Weights of a small transformer language model: rotary positions.
Each number is 500 + 50 x the weight over its row's rms, rounded and kept within 0 to 999. Layers, rows and columns count from 0. Numbers have three digits each. The size before them is the row's rms in percent of the matrix's.

# down: layer 7 MLP down (transposed), 768x160, rms 0.0759, rows 634-715, columns 80-159
# up: layer 7 MLP up, 768x160, rms 0.0922, rows 635-715, columns 80-159
down634 105:460497526397516538430547457539576432532491546511515548533463558579537570511519510434498381503463390497505538493440424568508625493407473450526528539492560415504529453525549471486533495519457519426433479569434447453542557474488427442554483467
up635 083:561434419474451491507477529489495559560464418490609575457466436389502482469443521440616426525477551543374503485449440425410527431531500451499515488441452521494500450496537495526540522411522449611500480458395556458511476539460485534526578591
down635 090:474470593550485534459482553532500454515497427500415509544510577550518556472553494457525574411450485570558567493562481499530442497455479581509535598488429615438491477460571380556435441398444496523549541477544436476411490482501425475550452571
up636 098:527484405499476504461529537494387575508576593590478439482528536510558389434424532500480623510519558519478591505533422464546547387541468433534557415494472502441545525539545480445433516517504531495516503470562482510484474458483461611501542440
down636 098:528489500409464574507605528514450538539567541540502393556506398475425399511484446481510452544509453541530523568494543434504511523454562511436545438416562541532657557564477476467502615539486527587483456443558555447503556503423551516465508526
up637 090:448425546477506417417426470462513514529389495495505481571534492514479492557593444521524522419493544419563504580435531480432517543538500455471553525551499444463479527500537436563448500541456572505519447457512465483534550447511474448448487438
down637 095:510449479416462521528473516524526431452442550431497538467546508447523536479525409476493527498541355442471437523496533560494483586463480450479473517531447474509510508486516506506542428671538530536467541520532575527508555560431439489462468557
up638 102:424682470630479511501464487454481520577463482477578503551511506471603518521515413593476485513502471462503508497559450455486527403508484533505538484485490572500540436453534468466506486567399575549507501480468453466432481477527521454360527531
down638 097:441445524474455560487454568456573489579527535561460558579599521469501444487469465616467527491415582465506489515554498416559511499492479552542432526489512503606456496499478538523590672450553381473479466556502523553530577454459503495459521502
up639 096:442535630509465524422473467506512569547508609418433498462483449478480512461492533471519526575561498432477452584469507489455467525487479462473527475500480508468575533553462469605527554442503498524581521487435541482526459464515531378487620576
down639 096:511581501435526463508406487464496502609512529465373479489596452516510530539389559524540492482522519548466555545528484484528517485547557599397489510561512321528513522462596417499435527443480484530500479551498531583414508367513460441530497457
up640 091:482539467451467426522552451414509504446370515582532436526458558539567529517508545397585494555596493515493531517558456594595498571421493537531498498455510475536477428551476476539509579582474504544447475519531520502481612490490512454462517488
down640 093:555556434525563534434422471494438484488579488470499465482519586512526577388494555496535587521379470438515522450444515486553585508549442527448524596529483498529503422539514561529456496485537510416524393471466565505555584468585622506523505510
up641 080:424527521555537506627453544473531546503518538485488504588460490438524506449478477581490397486450534578487534559452545464541520437500504477562441511445483512507529609529546482438501449582462524467541498486515567493539454591607441478505508454
down641 085:460464564540510538406498504579375473460529599487489531498504496490510553505501474503544503476507521546465570589503465562385458467520490559542453597590463490529424609428609499463412466456498372519496488461510523509524426526500568514550475568
up642 094:493568498591436539544422430428498470468587442499487647539512484454429456494528477515452476476482476534471503436467409451534488522476519495526547521496520499424567500509415345545570459541497519415483490452549485406448453485577537488396447411
down642 093:507425559534558515448537550445487537509522493525543482507463478518555468569460552535435519444525457495419568535499527490493453532472441519423456456537516512477500520570443320666443502451462449476547466509465398409526543485563515558571455543
up643 096:506595529461455422542386568539384493611585538511520501469545534525481519519521579489522565494496458425571468461482537461457526468500471436455504455538452501463525486482445465554432481496521481552556477467484539488447521617461496481541513489
down643 094:405466549404499451526513489473492522509566459509475464536524493527575561439440440542527469414547458434493472472455604502526525491499520532543396531558395447468557574507469518543500560478564601577553408518536436481458434524512510532530471432
up644 102:434527495455492501519496463423468520615536483470424487549547481529449515455445569505513531466580530548524542521507523439470502481567460530541565447539459448366481561486480485535488491507473553461477504468493494509426547522429517526463538502
down644 101:506634491490457485540576426532560579513491489467523599457487375461470568456507448467471467470536535489422502571528567527490500461545548610483504527450551342492597475610619507481484488495552448504514521575524505536506525485413540468555537479
up645 092:511588545431517494540469551470550518494443518514459542442510557562505491558555457459492548467530465453604504436540520481527511627629461410416526491456472575592501562578506449519423529415446504524503518518501458420491484452475398556452410505
down645 095:509511507593437568447499468537506500482520491418580476475566438519523532409450412502429515486479493495419522509552530511579420503521490498520360523479400459570474500514478519442630468474508525533417510440554456477561493509449413569561482510
up646 102:529418539517421425525495489514542563446484461500513638578493492483587519512509436494572491621462506528470487502465418425513470509505528525506435387468494491483467556517472491504488505427425495513515463512472554478467507512518563500438511417
down646 094:487543518498616544504528480476487522564510543563486420502518491495479551480497500504568501492564406464586473404567474488490513606462537539458484524543449494567467506530530561452507507505531459519401499467525418489576511507505469484394489474
up647 088:549519401522457515490490529541490525530530462461475585499560491481421510422531535472389583413566426512467606455482528444525535551491492446461512484428486560390531449504422394489508439528468432546574520498384465476539460554526471428399505428
down647 095:492499563482525512413518466520463518566491446543473443508403490531557449572429534514532593421558527462492504502451545439451444489471424545554526524492488408478487536497503375530415469488478555535534490509478410551500491549557445507491397401
up648 107:429408408497436498467480534395394491523521496450499535417570597511530601468461457465497478547597422411525528556483508423490524512458427541604501553419459510541500514511459365386521466557499454463492476471548485524371444500464524537432489468
down648 105:476469498511465510570450575400416466559393543501516438385519474461474446496480530499447450445623550501545435590482469494530438464432421452492483463510515456543509575512510497427542513537554502549537476462454438535471496512489469433540353471
up649 107:509533482429537423527499456496448407493570543454235559460450489492471462557472409504424500495568518520488493475506482505514463516484521489483593448557437523493497515516474492448413519543536560520495411531494470422423446432540411566492428386
down649 106:581489499469502421550554565489406452495576510389404568520502445433476483440465474393453544442545512525554563567519426532441595526520525522514501474514505564518561536425577523468523524506540469421542397525518446423487499464522310535554544462
up650 097:540577537515481475382662500454497512534458574548562457510496640537517486563532537472477491423441548497543595549518461500502530561491541494476449461451520558489544496533595427512447488468582523520569503595513534575444507358527499562501548563
down650 097:466530532429463503465463551550520568432390514499513534474342460563594481508525483508544451553471592461569569555509547465593473548478591544521494444522546538473510480497609533568498544463375509597555509575537471443488486479446507531471480447
up651 107:573530533494474461439496524440537455484641460498563593536569447429593482509557507485428502474448518460383613517495531546544512450530497543514472533496482481498535549482498460597389488546529468482463546538468501513445566543440442621497508478
down651 105:516474460484554471484443416439466409435458399445525521530401467526502498533494512470499597574560467444571406440529490614539525481512454525584440515524542501477508393488479494540399440441443520451448401567462476542518445409459501487502526551
up652 099:548567502578382500508457462534553508463482429473539482509544483548449504584439614510476488567523561556492496466542508399446418503514368454482563543462494466428482489486561419459453541400454462507476510491468486533437521458471547595507491523
down652 094:527515404502497504467430552534586478514569453427620545424434549428528431503441452511510551444585514447508516582544518507501563565522525445506547448534517480599474574570577570415522479510481508509389549519488509515464511526541531443501431472
up653 110:523594517462494554485526473448502479442488544534490469473539530610455466601585478489537546532632525543610511505495471461506534528519477587541491492512497516443446498595473516453541454515423469496480441516507559510561535521448462520437524548
down653 108:463512522435525531549470517414534500370529442540507476483485394506469488540543540521474551560513550450475558553462519511505459541479411523533565551481470536473519391571438542498519498505487450451581508545553541519491532557483532488356648623
up654 095:576517471477462544468487537519463425514550498412401496398523520590492498591610641500490476470535469585440539499577489480460501516511475539542495481470476559444483509543521525534557508561569520503503591515420534469504487631500496533475406447
down654 096:471493548496392483513568506383410541479490419484552463452485494463471590575646461480488577499542401514469484440481571556568497503449485439584553504502466513507446559460449558471615469519492514552526522495516500483508543580506462545568520500
up655 097:564447492445430479511552566584485594473465433539552523533532433502525486415542483484544489429527499572579499466541480443360578407418434520442600502448473532550502479523486536440458481495427496522572547567602490471413490413565497522481524545
down655 096:529432458465477501502447537556479479447545573495511513443525411438351518510545520532401400597568477596525516552465442449538520477633545482598414492469541471483479570571542501452487431473477480491520478557389373542439515502493511447444535509
up656 102:587390500454460427464478444421468409539592515467535511465556486580473516508432452491517620562455449507511501487523504556449438547458549482453530585513507467503533450525563466451572453448504551478480428504477555511513442510506453483454541535
down656 099:539482469603439476577591505479511427474620524484561487472410566508530470435431546527499512423429476569485498513485428440462455521389507416458517454489472513487412452545495441443517462420477479497467459553526546609431468508444547499518451496
up657 093:476456513512458493429437566484569512592469555489526514523459562555500564511501441447492432561537478492439438565490442518467575526527562436542394429533494562470566478507509389591533459460459530577468455507487467498501583548530401466575452511
down657 103:527519551475494513332544490529493442547524555554430491529340475524449495506510544531626560449473467460547568436553378506448527541444460516483501516520625564487488423507476516547583590450481432416480482529482394502554623504534481526507488583
up658 111:485491443507555548521444502580503509488450504532501468502392436505468525512666505506546510504641433472526394406543474464496486625536503530575464483436480496442506493602502481537551562615486516546503479475543534447526560560622474502487523491
down658 108:515526467553542566456427518456572502508457484508493509431426518450361404516483527551538523484540530544609471419507500492518488517488439478513552398485554493622502476556547507474530507520574451582446523559418541477515481536593527595488481429
up659 092:488541522532522542535441485501440476570463539559528525505437459453649399603536508436594455492484568418458577494467515507450528511482423470517470590575446498460492545533508462521421477489380403572497554498480522361533481378440512500485493466
down659 095:463569442603464495532492489472459537475508488487513542419567557485463532475460394584572534579582547521463455528595480484542506425509528500567522611544514455545510388457590522607535494520476494620480448459497509568614551409494481485537568578
up660 110:483467552525485499531471467464510471503516501571477486632567447583490504461414453548510502523492355512534488595412560511540472616440585477520485404515484506519481423450430542448429525546537526491456445566526463524547486530537568483472448506
down660 103:525435473500470500500451514497601469516550524444514492576488457486404564432488507402444457483558397441496519599421530459531488522473527478557396485413517473536501579502461604525422470548586498454550488502503484443457462572527578472455471426
up661 088:496473498559472501574518411461498470506523555541474440477498418459505451496570581542552501393557473584482522492402400535412556586537571507453468546429500514522449411503539460491646462544581512524511563493498433378516501531592526471461373480
down661 095:493573515480557606421477522543451590515420564528471431496482533529609524586552435523510511507577501421528500521425528515487521494314419532587555503562551517502505443567495500531512474460483464533525461548440497520419550474501434525484441437
up662 100:466466529525424515583515410577528471550506548594518541530409516475400453475453524441500441585488443542460508520453444493377537542494482486467459575471488551461534526550487512553467561472481487441463502475531463402488522572490405477519544502
down662 097:446449458568509516494511456471459509453532506481543559533468504553594493590509460505532456467343494505549485446489443449515537470483511572424561473546504544477437438438433481394459488479486504434464452447551478471519558543425479490550562484
up663 099:505522499519501494521479439491493502492533467486462585522488465539577406566548537438461460489432506458424451442490418478545443579494453530548505526558443453453523464502461544483518656467511526509539450456538492435517522490572550506492422458
down663 098:489465529550510405504421570499590375464501527641469528520498506508471474511544512396498474469457539465587449527507486574540525488461551525542488455531543516522487496502532520529505576508438630561555624494546578547484478525452592498512505475
up664 101:450554539453516546550557532378463541584565526467436558580424540479559488468449442548437455494522517548631473505432516492509484545477475507472573407431493548447560524517413527536468437547454563524515429489524465607422533523496639526509485449
down664 102:407457516443532547544497512487582449531515532468479560517450527465500593491493499564426565419519442540554490611462485460517486600524506476393531393506531467463476549502592505437586466489513543543531397504552425540459526460494514435456499449
up665 110:545452478436541544476480493533469453540467455476553505431410573461580509500418489503428486562387429529573518502551497512374524558540421475494470507465471577546546493527540385423453426460513520474554537451528529399401481489509475482482467404
down665 106:496408434467501462503517458406445519427525541550523407464493412468414525470567492536470496513476564495607472427458438624491463460430511486457455336544429483456537421542492503530475489442490500515502531395503441503496487563475455551486570500
up666 101:440431500541514411557484602540492492514471498504481386555506520492570515459484548611566473418543447534522545534501496542533525565499506487486440479496500406557467471472557476554395459470483511457462553440552513516452361466441574536532585603
down666 101:530514426510570430500484554543543507537470497525483475522541486468538535427441469583461495544528464520394568501504430543478490505509437542529468519412475453447467678434531528396480491572493395519385489508521525548436478419513595438445457469
up667 089:532485542514529553539573488547541531457542582500449544482444432455554509454485530521475583500636503431597547505523475479519556487487478527482503513536460542551494428576418459523545528493505498523563571475498480446507464446574599459468511469
down667 093:439559605466519467481390500521477501480489419561397475541522529609590431567466520549583600481518529467540506501464464461472449490473562517493491546529527490492510507510530408521375453425430546417476518499474404538474486469533460479550512468
up668 086:492509407563532565480587541442514532582461528543595580512618518458504368472474439495595434577554471446515505413482591520584557562531567503559522479441505489516492489552594413555516465457412404512416514548464509492404527550519454497439558576
down668 089:536623486498510446531452495469401446510513457546394559523553481485531542483481516459479525515551503483542491540468439540512411479460491499475435565561514439508450572444513587573502490536520579552516498508548555580495533589595494511555519474
up669 107:557495415525538558490503509485472496451557619478411413437604534429551527589505526455487488473456486442469525460487491479473489540560469539548502514395494452552522417542419500478482509512539532500480340590500513518497476473500405520537402528
down669 106:527561471472557540492456443368478414531600572433478464450530551480560510649577498480457502537456536503445579626563517549550459547536405496458501493449496575447478387524529531448545404521514458564451439545528475473426493501449507483513498519
up670 101:454504537462446520481482515584446538522580561544509518517459674499485602415481435531490432472456472576445505551537441578499507531468519546527539528506492538421508541461468481572516552426550499429485606491494601489590525458566538505492498456
down670 099:516510523472484393510424566508552502447586431512446524542475527360437574511527507476578458379426453518382594499492502508499498523499517406489520532452506424450481499612484517474561523443568452404465493519560552539453517481432498494513563441
up671 098:533498507440505492465426503374471529520521547548529544480525473472471453520464483416509509461448445553509546539434464480526498499473442639557502517534445467469528552508523458585462586559522495571568492583517572584467473547524556541432524366
down671 100:480474540526510515572592498416524493509551459498457447463476495564522468543398523475452432460445529535507491572573613512470454499437425570586477466395413537566499546484469481548458438550477445535582476517603436493452543535525496458454476425
up672 106:490480551523451494363500480570472552482581529544419537561565528562537468507481514553529463535519532415499508457410394443564526492475511472499482506481437469432381559525530424500503582504582442564590530516438492523484523585482525561440511522
down672 100:474465601563496489402521413529551492548493547507535534557509494553481496452592600543483522532527509469549515558496474545562535470507492469480547488522490446488401551530520488480524473470468501497471539467533558571600504519533493466503485539
up673 097:587560508547500485498513449487531545444533420599513622551538447523511496518497524561483486498481548580559481522492583502533471454496471539508463648583468460544493577500540472480515589471457514530469520429490514416535510519438383571465503424
down673 102:543510520485456555461532558491511488474431484480538539484446483485521493539498570359509387508509413491449551459535503569623434500499457520558504493450448576480485513523409515527551521494569441568548433507576498438546562482516424513490523516
up674 107:558416442526457491508481421509568569485596463505436490445485534587619545521446553427511463561488541478502563365527546424508508453594557467519431478551455465441495547493467499508418472496502457472632521557491530580501470511514526523474472567
down674 104:487434477499499541488498476559581514513546359507459508524445555553694571493488548506531520488543486516546602482548548607438534488480548452468520464553450527491486521462539534488455542515519536526501490453563466500455416376517555556554500461
up675 106:526519452464578552452552439453419433610512516530580449519582503541640503495543583503453540437545550558525513528514516501473520376530556590398527472537461453411480508528464498397515555460498510438538470525486570509539577498436486559455458564
down675 108:509499465523508530495571484471480464548439533373560503475467407609507501468527527531472489525492548467359464541520545549459492486494482558396555470586559469401532442534524519396577531515462486495476534510419430518516507403507494520419453514
up676 096:391504578430498547436605396482494509472567526414444523452545430438548540484482397487509534516529401506471585543493527603511466585484583523575456526607478564451545507471522526575497526494478534527550500459525436504417495523545509509532612579
down676 091:543535624466478568412471502485591550466497511447504571612572401426535560485555555474544445481483533559456524479565610511447571434589577548457541441432505464515534548490575564490418579554448527496575502438430458495515493570566519507585484486
up677 102:461572608555465517503445513489474498527533511452469545508371530474510458424514587513494567526509532437490574530453519515420472477465529523449446527503492464514515501565507484540545491512437540496425507515574516541491517508522483629505427407
down677 095:463546551541415532488457436522519385538460575551448473526514486514554473541498531518476545569568557535625503546495370471418573497499559492449494514484449521427510472493533418433516596428442461516425454472521451529520461535517518412456584407
up678 090:465563522527491575517603513348521532472444499525429490394473453562495487624520465523487576534517478500480542582425408480628537555520490537503454471412498396459532488442500460481519413525530452537456448574468571468504532525569409515492435513
down678 094:470507611432510453565473517390430449497414567514508543349580480469499552575586575395456519499446419495602491621424433477545543547506482510473465525405484487509532424479406523559463493500550395558465433519486501506498424505454471479557489444
up679 088:540588532412563568546492443593455501492438432437522560526526478430483512440540467601424559521500489469473427623386465443581558460496529567456572501471475512556476481543465406474494448457577536488528468461554502483481452489417388538530534563
down679 097:479573485521526411414603451535495455476497474522535500476463513515496425486489435437570555452450525495393489405425485508568505441567508441514468561490471412481443567505467492450444490536581510446526517510534541444512563484472548546557398546
up680 114:531483445471502521500405479542527597612479463521578514450457528504477527569421521584554409496420428518501470601557541492468479513476515506492569451482479474494518441447450502517507422476476406463491509532555403549431466553479547537497502524
down680 111:432411487470487431546448499538475503553508481499569569472476455434496505506409523510660567510457590460531490530546495551470460555466496530478535464460463494480532564549424388471495391481545421510480530496560536521448512546441564446425572501
up681 110:541428540672537473514448488576490456530476566406403429520547512392412474448477527456500512454445499471428476512463492547518518538419504533488469563470485464579504435498506424520501448468409528460627524552516533522463526472552514467537511425
down681 106:427480540565556549544454481566461539525467464474479463455510512479556507447566509416444527493532484538455433594476501574520518579450565499600403536408456485628453496535463531430498512495499505482531508508523429475512494460396502500502494466
up682 107:577494505557451415487489516502387469467545553528501537470477542409459482568590506478521502480451514469429475557522449526457491512465489531429420390477472489416528461490506571459438566521619473483456478485474509522497491504549488412509441440
down682 102:561473455444504518523465475403525497514430598518481594496560491505439580511565551474492524483491506500477422491483500603518519585432492515516356565510502554539563445448544542411502436529510386472560400575554531484591509509463487471413419473
up683 115:560550556535447521568480495555498506436447577599508556554473526564451521560515572441522535578483526503510541493502406479522556493535525478507473487542490489475454533507454541564529590566420519510531543500457412563424530523472540490421472488
down683 106:558475615506525505473433488561505524409570481489514427510553388540494504552497551505611660486407553414501506422461419501572440475565550462581492486530469541511594529458509462505560434450459535469416552524537456454424490514477582475452491502
up684 089:561517473579550427408583552430479552509533542513529503549498448424540508501509395396539485498452521541499517436504532524473508571470483497501532408486460527474559543445473550489559512581426527532534497366504489585468562489478493476534433540
down684 094:559517532457522389452505538501556414560471504494560503459525492616481474567427498520396471456481494486486504512484529477542481472501503563559587533552585438486349587529623505513376513448480456541451495533572514525509531604490485504512483419
up685 105:436496522390429477458503462504358434522581547512468514537506461464558518507498615507440526524556547592508550447438525493487531453442474485400533546491490562381487445469481441499529473503498540452606515390478561563474494468443448495573534472
down685 101:565521434542428495443544426488561530486472512448510529577615480483460493476537490534517531536484510586522490506518467478461433465536488511492598538512527433504442522482449484414527410476501390509615487546505419462499435476419460530550538419
up686 111:535515455505541410528605537569507436597486434489479465577540493558524494506564525518418451504535485465452489605451502635491552534511410403463574521574503512490477420535580474495568431502474548452500475487544527472512452591538460594460470511
down686 109:601462400614506553473597544566509430448458521540482628554510472505502476564488437546381417501420515581510450542499547552450507508486454481456485492391489544531409467600506540491540515574538451456546510519488602444501497574501425493486455518
up687 103:576615508422497393466460466508408437461514509476462503475568434550455460541462488519578439556551429484481488422487394637505517591467403477479531589507515473471528587545517380452556489509496554503514508490515456533538528513554543434515479412
down687 101:553463481428534517505461505511520459516492460519480441498554533434513492517459472497447523530454598461470439558438504433504500571524483561438552493463505578601508523501571448531498468557550502407459554568434514524425515529433588452535462538
up688 099:410551426519474441508543540495508573484502514640431442553517589535585516444500499440556441501539544515533567488516508459520518489516510429481603442537461452425465435435427519506484471519601472536470451530502461592360524521515463584458456529
down688 102:481443492500454588533533461453479510491462409581512466595430464543499500410471498458468471562465495510496518501477475487511455433509398437337491510524494462573478395442515536536473555472490548562563475434541468495517566526476539557508476439
up689 106:517519456452448529546429578446558552512447424557503499456480506457516425589481552618504599512618446556510504503547558546549510470504487479568444477547502545510512475473441458461381473513493519554478471562558499509560549598477592463507468536
down689 100:579555565443425492542518545487525537551480484567556540501506504413414477462562470447448404546488523485533540484510510537434476549437554493551540552520471496489566448390544492539500587469552455581441417442420509515432554479495595457420440501
up690 082:537475499500438527496464547437569505470551374494468548475542509540559504481537477506477435505574443424587568434555525502532466489557492423503383455494473458457534528452437383483512553568503463372482486523486527539513465501427463503477495530
down690 091:514487533479516458395435497543430452512425493516479463491453461472474418529502547477574592472511554476506466492459430504455523534425555523549512593517456419482512533491583487533359454461539462539505507550555391479482459537565449553566537518
up691 120:526553525414451500534505506513558525547479484591497465544479520456483510556461460421456484563496362563536489528391555479482496518389532422489502555487451486451526457565513502574551530575548549496543449527419519512516468485489488479484439574
down691 107:572530502516487379605571437564457508571559608561510544521493432493427511586523500498444490537489484523520503501346545447496461420470563613440447497496564534455514479461503543522503533596510459483459514474519493555444467474543476447462496435
up692 087:478531428361418466552473548445476571487554392466495502584548465536586476376602408486556486410493474557469549444537480480474455558477514496513451455525455489461506467488518516420602456485427444488520538508444597476442546537558579519443439556
down692 093:477492525502501475442499527494529535533555451465501456574549480465519472479556569574518506424475568477523445451503485516432464474467606560618441514490556454522505570490472459482422503478609601562564440520579515599536560534517482525475499550
up693 099:470498523486469468475459456586525548551454488515546527501530495471526479485504498434458510495473543548538535487549611510480568534523476446444491410517483562504518391515526440561430533413431435482537486485479563554436529452515520537573502532
down693 097:452521506382529486515486402594469624526535450589478443437478569522462469496554614507571577547490531464526540445512573423484588519508489565521532519522523492580509467562544488483427435484533493574419512546480495534478499582501538455455534546
up694 104:453565494444610507511401539511492486510504379431600513464526445475474511501486501399525471483544523519407487518495558453439480457555443518518515580536480433514504409568479485473474484521491548456495568444502480398448607557547562528458457506
down694 101:440528469527566372557526497560468478477559425470456534535546509465501556413452491537531426513545530540494563508490432396463506463486446481448518500399373454563519458569503595463562527498463445510476430522463418546419510505505436507466564526
up695 106:503411508588418502505507493468461468442433457541464441603484491547541463533544619541485453499594512559440541567461461461581493452439477499500516438566463537518496533464468496544537440543458521504461566552500501485544407546374532538528520504
down695 102:504534493435599455537523571427528594467475488506520531577549571531536504538512541534466549541492426520546515467458509542553513547489592528453504467526567492472502481407520431514600531603456553497540538517482553386530466511529575521548496476
up696 091:483414432545509460499436519533502534447573542588488583522442523473567511519562527491451423526448420553543387503570479447489525499433420486549502523492453551551525474477488520613396492477429520436521492525531554567474526503488500554470439531
down696 091:555422460472598496453481542510584563510389539486549533480484498456521445524502401520520467400481525402500568534565594438495594565495463522567546496489565485478551466498624501541498442485535476506423472526476464500525501506465511477425564525
up697 111:594475586490508463511472423532535480491529485489522563496488531456540526565540535428527504467436436572534510506399504383515575479517573458460532410493458527594510533498548463561446495405528467408514502536434495527558485467440465536463486536
down697 102:546501512525422444522484391471441563518509569591449455469471485554459500494501393501523541501495496484472597477432491470573474484368618485432493466509527558413569530496483615613488465509462573434434519500448552414482542542565499469499519469
up698 101:395513466387526504512533428511470504575564503618523520539437400503550486459573592488484415453495499488533537534576445465428542502561594415535523461522451417481471553515517457560478519470507604552531484503511533476563574430479518457579486448
down698 098:441464493551496470451561436480509481451566449549511430498512431644516466473537426547518472452443468539411571496511510481432495495440530442524414580543516529460493492459506503437587570533498493496463492555612556518471575490520405364597506488
up699 104:434456555563459507519538467481532376425511632549472560419535376523533509529536517514581518467524607498557513511530428586532544496421505452502582494506445425480445483531582457459545518461552451501605411501505533488485477583467460508495572436
down699 104:497436545543473544589467559480448490434490498397606559501469493477463521473494558493563556400365522494469487471494534488487519498476583469497620516495445496528478552503484463475536400398478421567491634506435544454444454471471462418463465650
up700 112:500518443607488518487496634406552464466544468438471522555541491524394486517527523545475559521557560520537520476442509380451500465573436575462475496531482503438466520545536554516470531532495532523557552507473549545524502492440501601520458385
down700 108:491546358414488543422506507489566423514574525428496474539407502492507463532497575426512553506531595595532470565424470445618424466492484565412571585505456449463572567571544529549557527455417574445585494563402468468464522518419444548407559479
up701 091:489500397441518542445494540419472615506490484506535427521501500523502515503552531410482473697543599462515565497504496508598549592477527495496491485568498606519552522538478576536510498497528570448515394514517483473439511536544540432524481471
down701 095:498484503487525487411502571470470485508586487503409464519494539540455511435472521615516514400528557473483493481524472560520546367531459506444508510469597514458486625518537516530497486501496500474481505539446438376421479552576509521555388486
up702 093:407502416533583484518485395518451599440473503539436531510549478379512412484497495431425519445558469455441492473512533535506521462472464553473498505454507502571435556540520472406444555549542503618524384504526547538463505516499572448443412532
down702 096:517484448470513511557553504586452491412445542435594554495539524558489447411540561454572534460489457460475515561520479568460481486595595544440558586537457450512396522459478450346498563429441509533414481511468419488454519509485578501556479560
up703 097:433588503566473485460467507476508606436463547549546446579457501551513545593391575546549614478585494492530530495494494405508496409483504473519461431488473441514496467448512496516569518552463430470506473498517413431426432525565472546466481522
down703 099:507516471495547514466568418533505559496545546369517479460496482484564487400376525481456617509459567472450503525520454546482509494539598479445471593451518421502531445464436500444519513416548396533439514503501551533517476426539487517509482564
up704 088:445452592405530500509546486509493450457508428411479468432482427480620444459514525492587507539594430448500477586544511449460435518496534492504598436468430487480527485535522445478490569500512479418464435467558395474506580439449497396529526515
down704 094:476565453525571537499499462458508534527476470474493534416515450622591564495510475480521487461502573479501513540517501520562470447372456598483518572425495369468454507510553459511380509524541491508528469560477429662551500517559461460501492447
up705 103:525525536484498499604450480546508521473508477532482525462444599514515438536515514536420435564539456499430486539519622585443524417532460570434419424573467506538519465504534550544600412637506485425557510439489487439411536593588456518478508581
down705 099:539497557510527459380566519663403475553505482580496514415472476577483449546578442431459516536444535555440561481525515664453535475569478435612515466479527521517517457598453509508542480532537509503555486501540501506515499442464465519512489435
up706 103:470456615465552573444577528466453501512534436435520513485552483608442471494456530435538573509507426408527531508336506407453560473424458523527529501474487591488562447463532526491463396449466525542486561471480528594432471501495441567443466485
down706 105:543428489456413503574444511446470535427495521430523458521475533602484527387485521423509490508474392479538459521465504428472526521437470447535492496543415562499603499460467490519511512491531453484475517499531541541473376510557437484458462500
up707 114:473499557435399517516550522509474482577537546594562445502466511522479565559494454408445442473435462547474460517437515455514483447357535486546515508440499526478544557537524450510511533623596557611519457476554569562513477576510485483556465408
down707 111:508445412533507521606489554525534537447536472556537448449530574466468576570524424469503511563558399592517445443458598430443489503496524572623586480543579523474432435505542465496512454495483485579572504466518510436449559465497527410501465512
up708 109:441474412449524505506448484463435492448503531445454607468508367501464509442526520540390546462574506528575500431451528511542428548498631514443464479501472478486547527499508505517336513534570582589577492491540530451440478540538549480445523484
down708 104:544494537487502493549369592511521498469567598473524585534472498527520489528474534459525473460451451494566562431455568570539358513495510463504494472467498472461475532480540465397466576550518483558584460564572467498546489457472491550505527573
up709 105:478533463471442510563505531559563507507526509413428585506496522461410517531517569464482526571553466498502522510482505552483570474434472511437497469507487480534513522527495494493524458501469410534521525446522528497534532509498450522571470376
down709 104:507511528410504470429446384479456490551521496616484562469484434565532518579481526424543528488442523532585549500564504497465500515468508532520516474453486479554557449507532510552491547508479443552483556511516397586563606454477514493545520417
up710 089:545434479546455507579529519466526558524522525539477510478577510473627498468583530476479556427465550562483465454493508555504530554619458528378537426512513538531472444548512541520536555440494443529535465530503559556521414381454491516460395546
down710 097:506510507451459511506490409569420478501436464513423456507472474525548564530386494547534471467447545467621544401490499452418609433391523492505468555494391441518484517485534422493360461436525504482454476499563472544428535564468468428557567497
up711 104:465560551476433489493515476460593595543532447532529615566534543538478494482490509477563546472507423453514567497498546355483501521505571460455547559517518475462508387517508547470568540534401508455540450562534512469445375450594471543468458479
down711 103:497428563461447456514438430497566516469469503506539474572613479498484512535460529579462585524483578513487480560522477485460364547475489486445506493450510516475519453539463459543497456492532536466526524423506531573358455547452518498502473421
up712 114:557552465467499513451491487553462568380424567511535463487484522552527503442451514422470476502536428552499501442440498475458505432528347464381515495539487503484471519468590456449439455430513426393492467525467517425506539499496483467528505488
down712 106:521487504433411539540589511454530489450443499486505433469484480459470514526494517438536498574612489551482491516410454469495576491405446465451500526423368561478512517544526402487516305453462616461509448548398485518440421495418522436505503479
up713 096:448456525603489437498508439484575478479531500547408470530478499466501490469513521506445540517447465640415452565431456511595453452485543465431483554585467532510472481552585418412464424445519472544444566520428513623462553430466460532455518413
down713 103:511498533544490480554416482481556521529407403444536442432480491460505461530534434551449482570538486498513502518504531565531431414504547531485545566573503486521522566530474554440564461391456506552440530400409536602473535441498513452499461402
up714 081:469512408542476519558461379600482446530486470504525488516491403502498523489483442483349442432600438508498572531542445503488534441426535519462499500495453526546496589538396515503531471532514481633460554531528491456571566577465547469495408511
down714 090:521549446526542466540571573436517542541517562438468395458540543592485513555438461521510466495495380512531507468448443517518531549487508554545484513440502581462482465587556525521440529402485424467496459504466467538579430514568392550590474495
up715 093:553548451526466571482496385580533498503494502473457484506488511516514511575377550545513426462428597478566477455508609424520514516551522422514464506529513345536471540503533440522391455432551492526456552592541439521525538550549529530461487480
down715 094:421504485402529527537508531493478450537542503496535518605472524469537470512530556529363507581518545504499474473631383550535520561428502472525499449440512496582515528458502509513553558521476530471530538526377478467466611603561500592506537471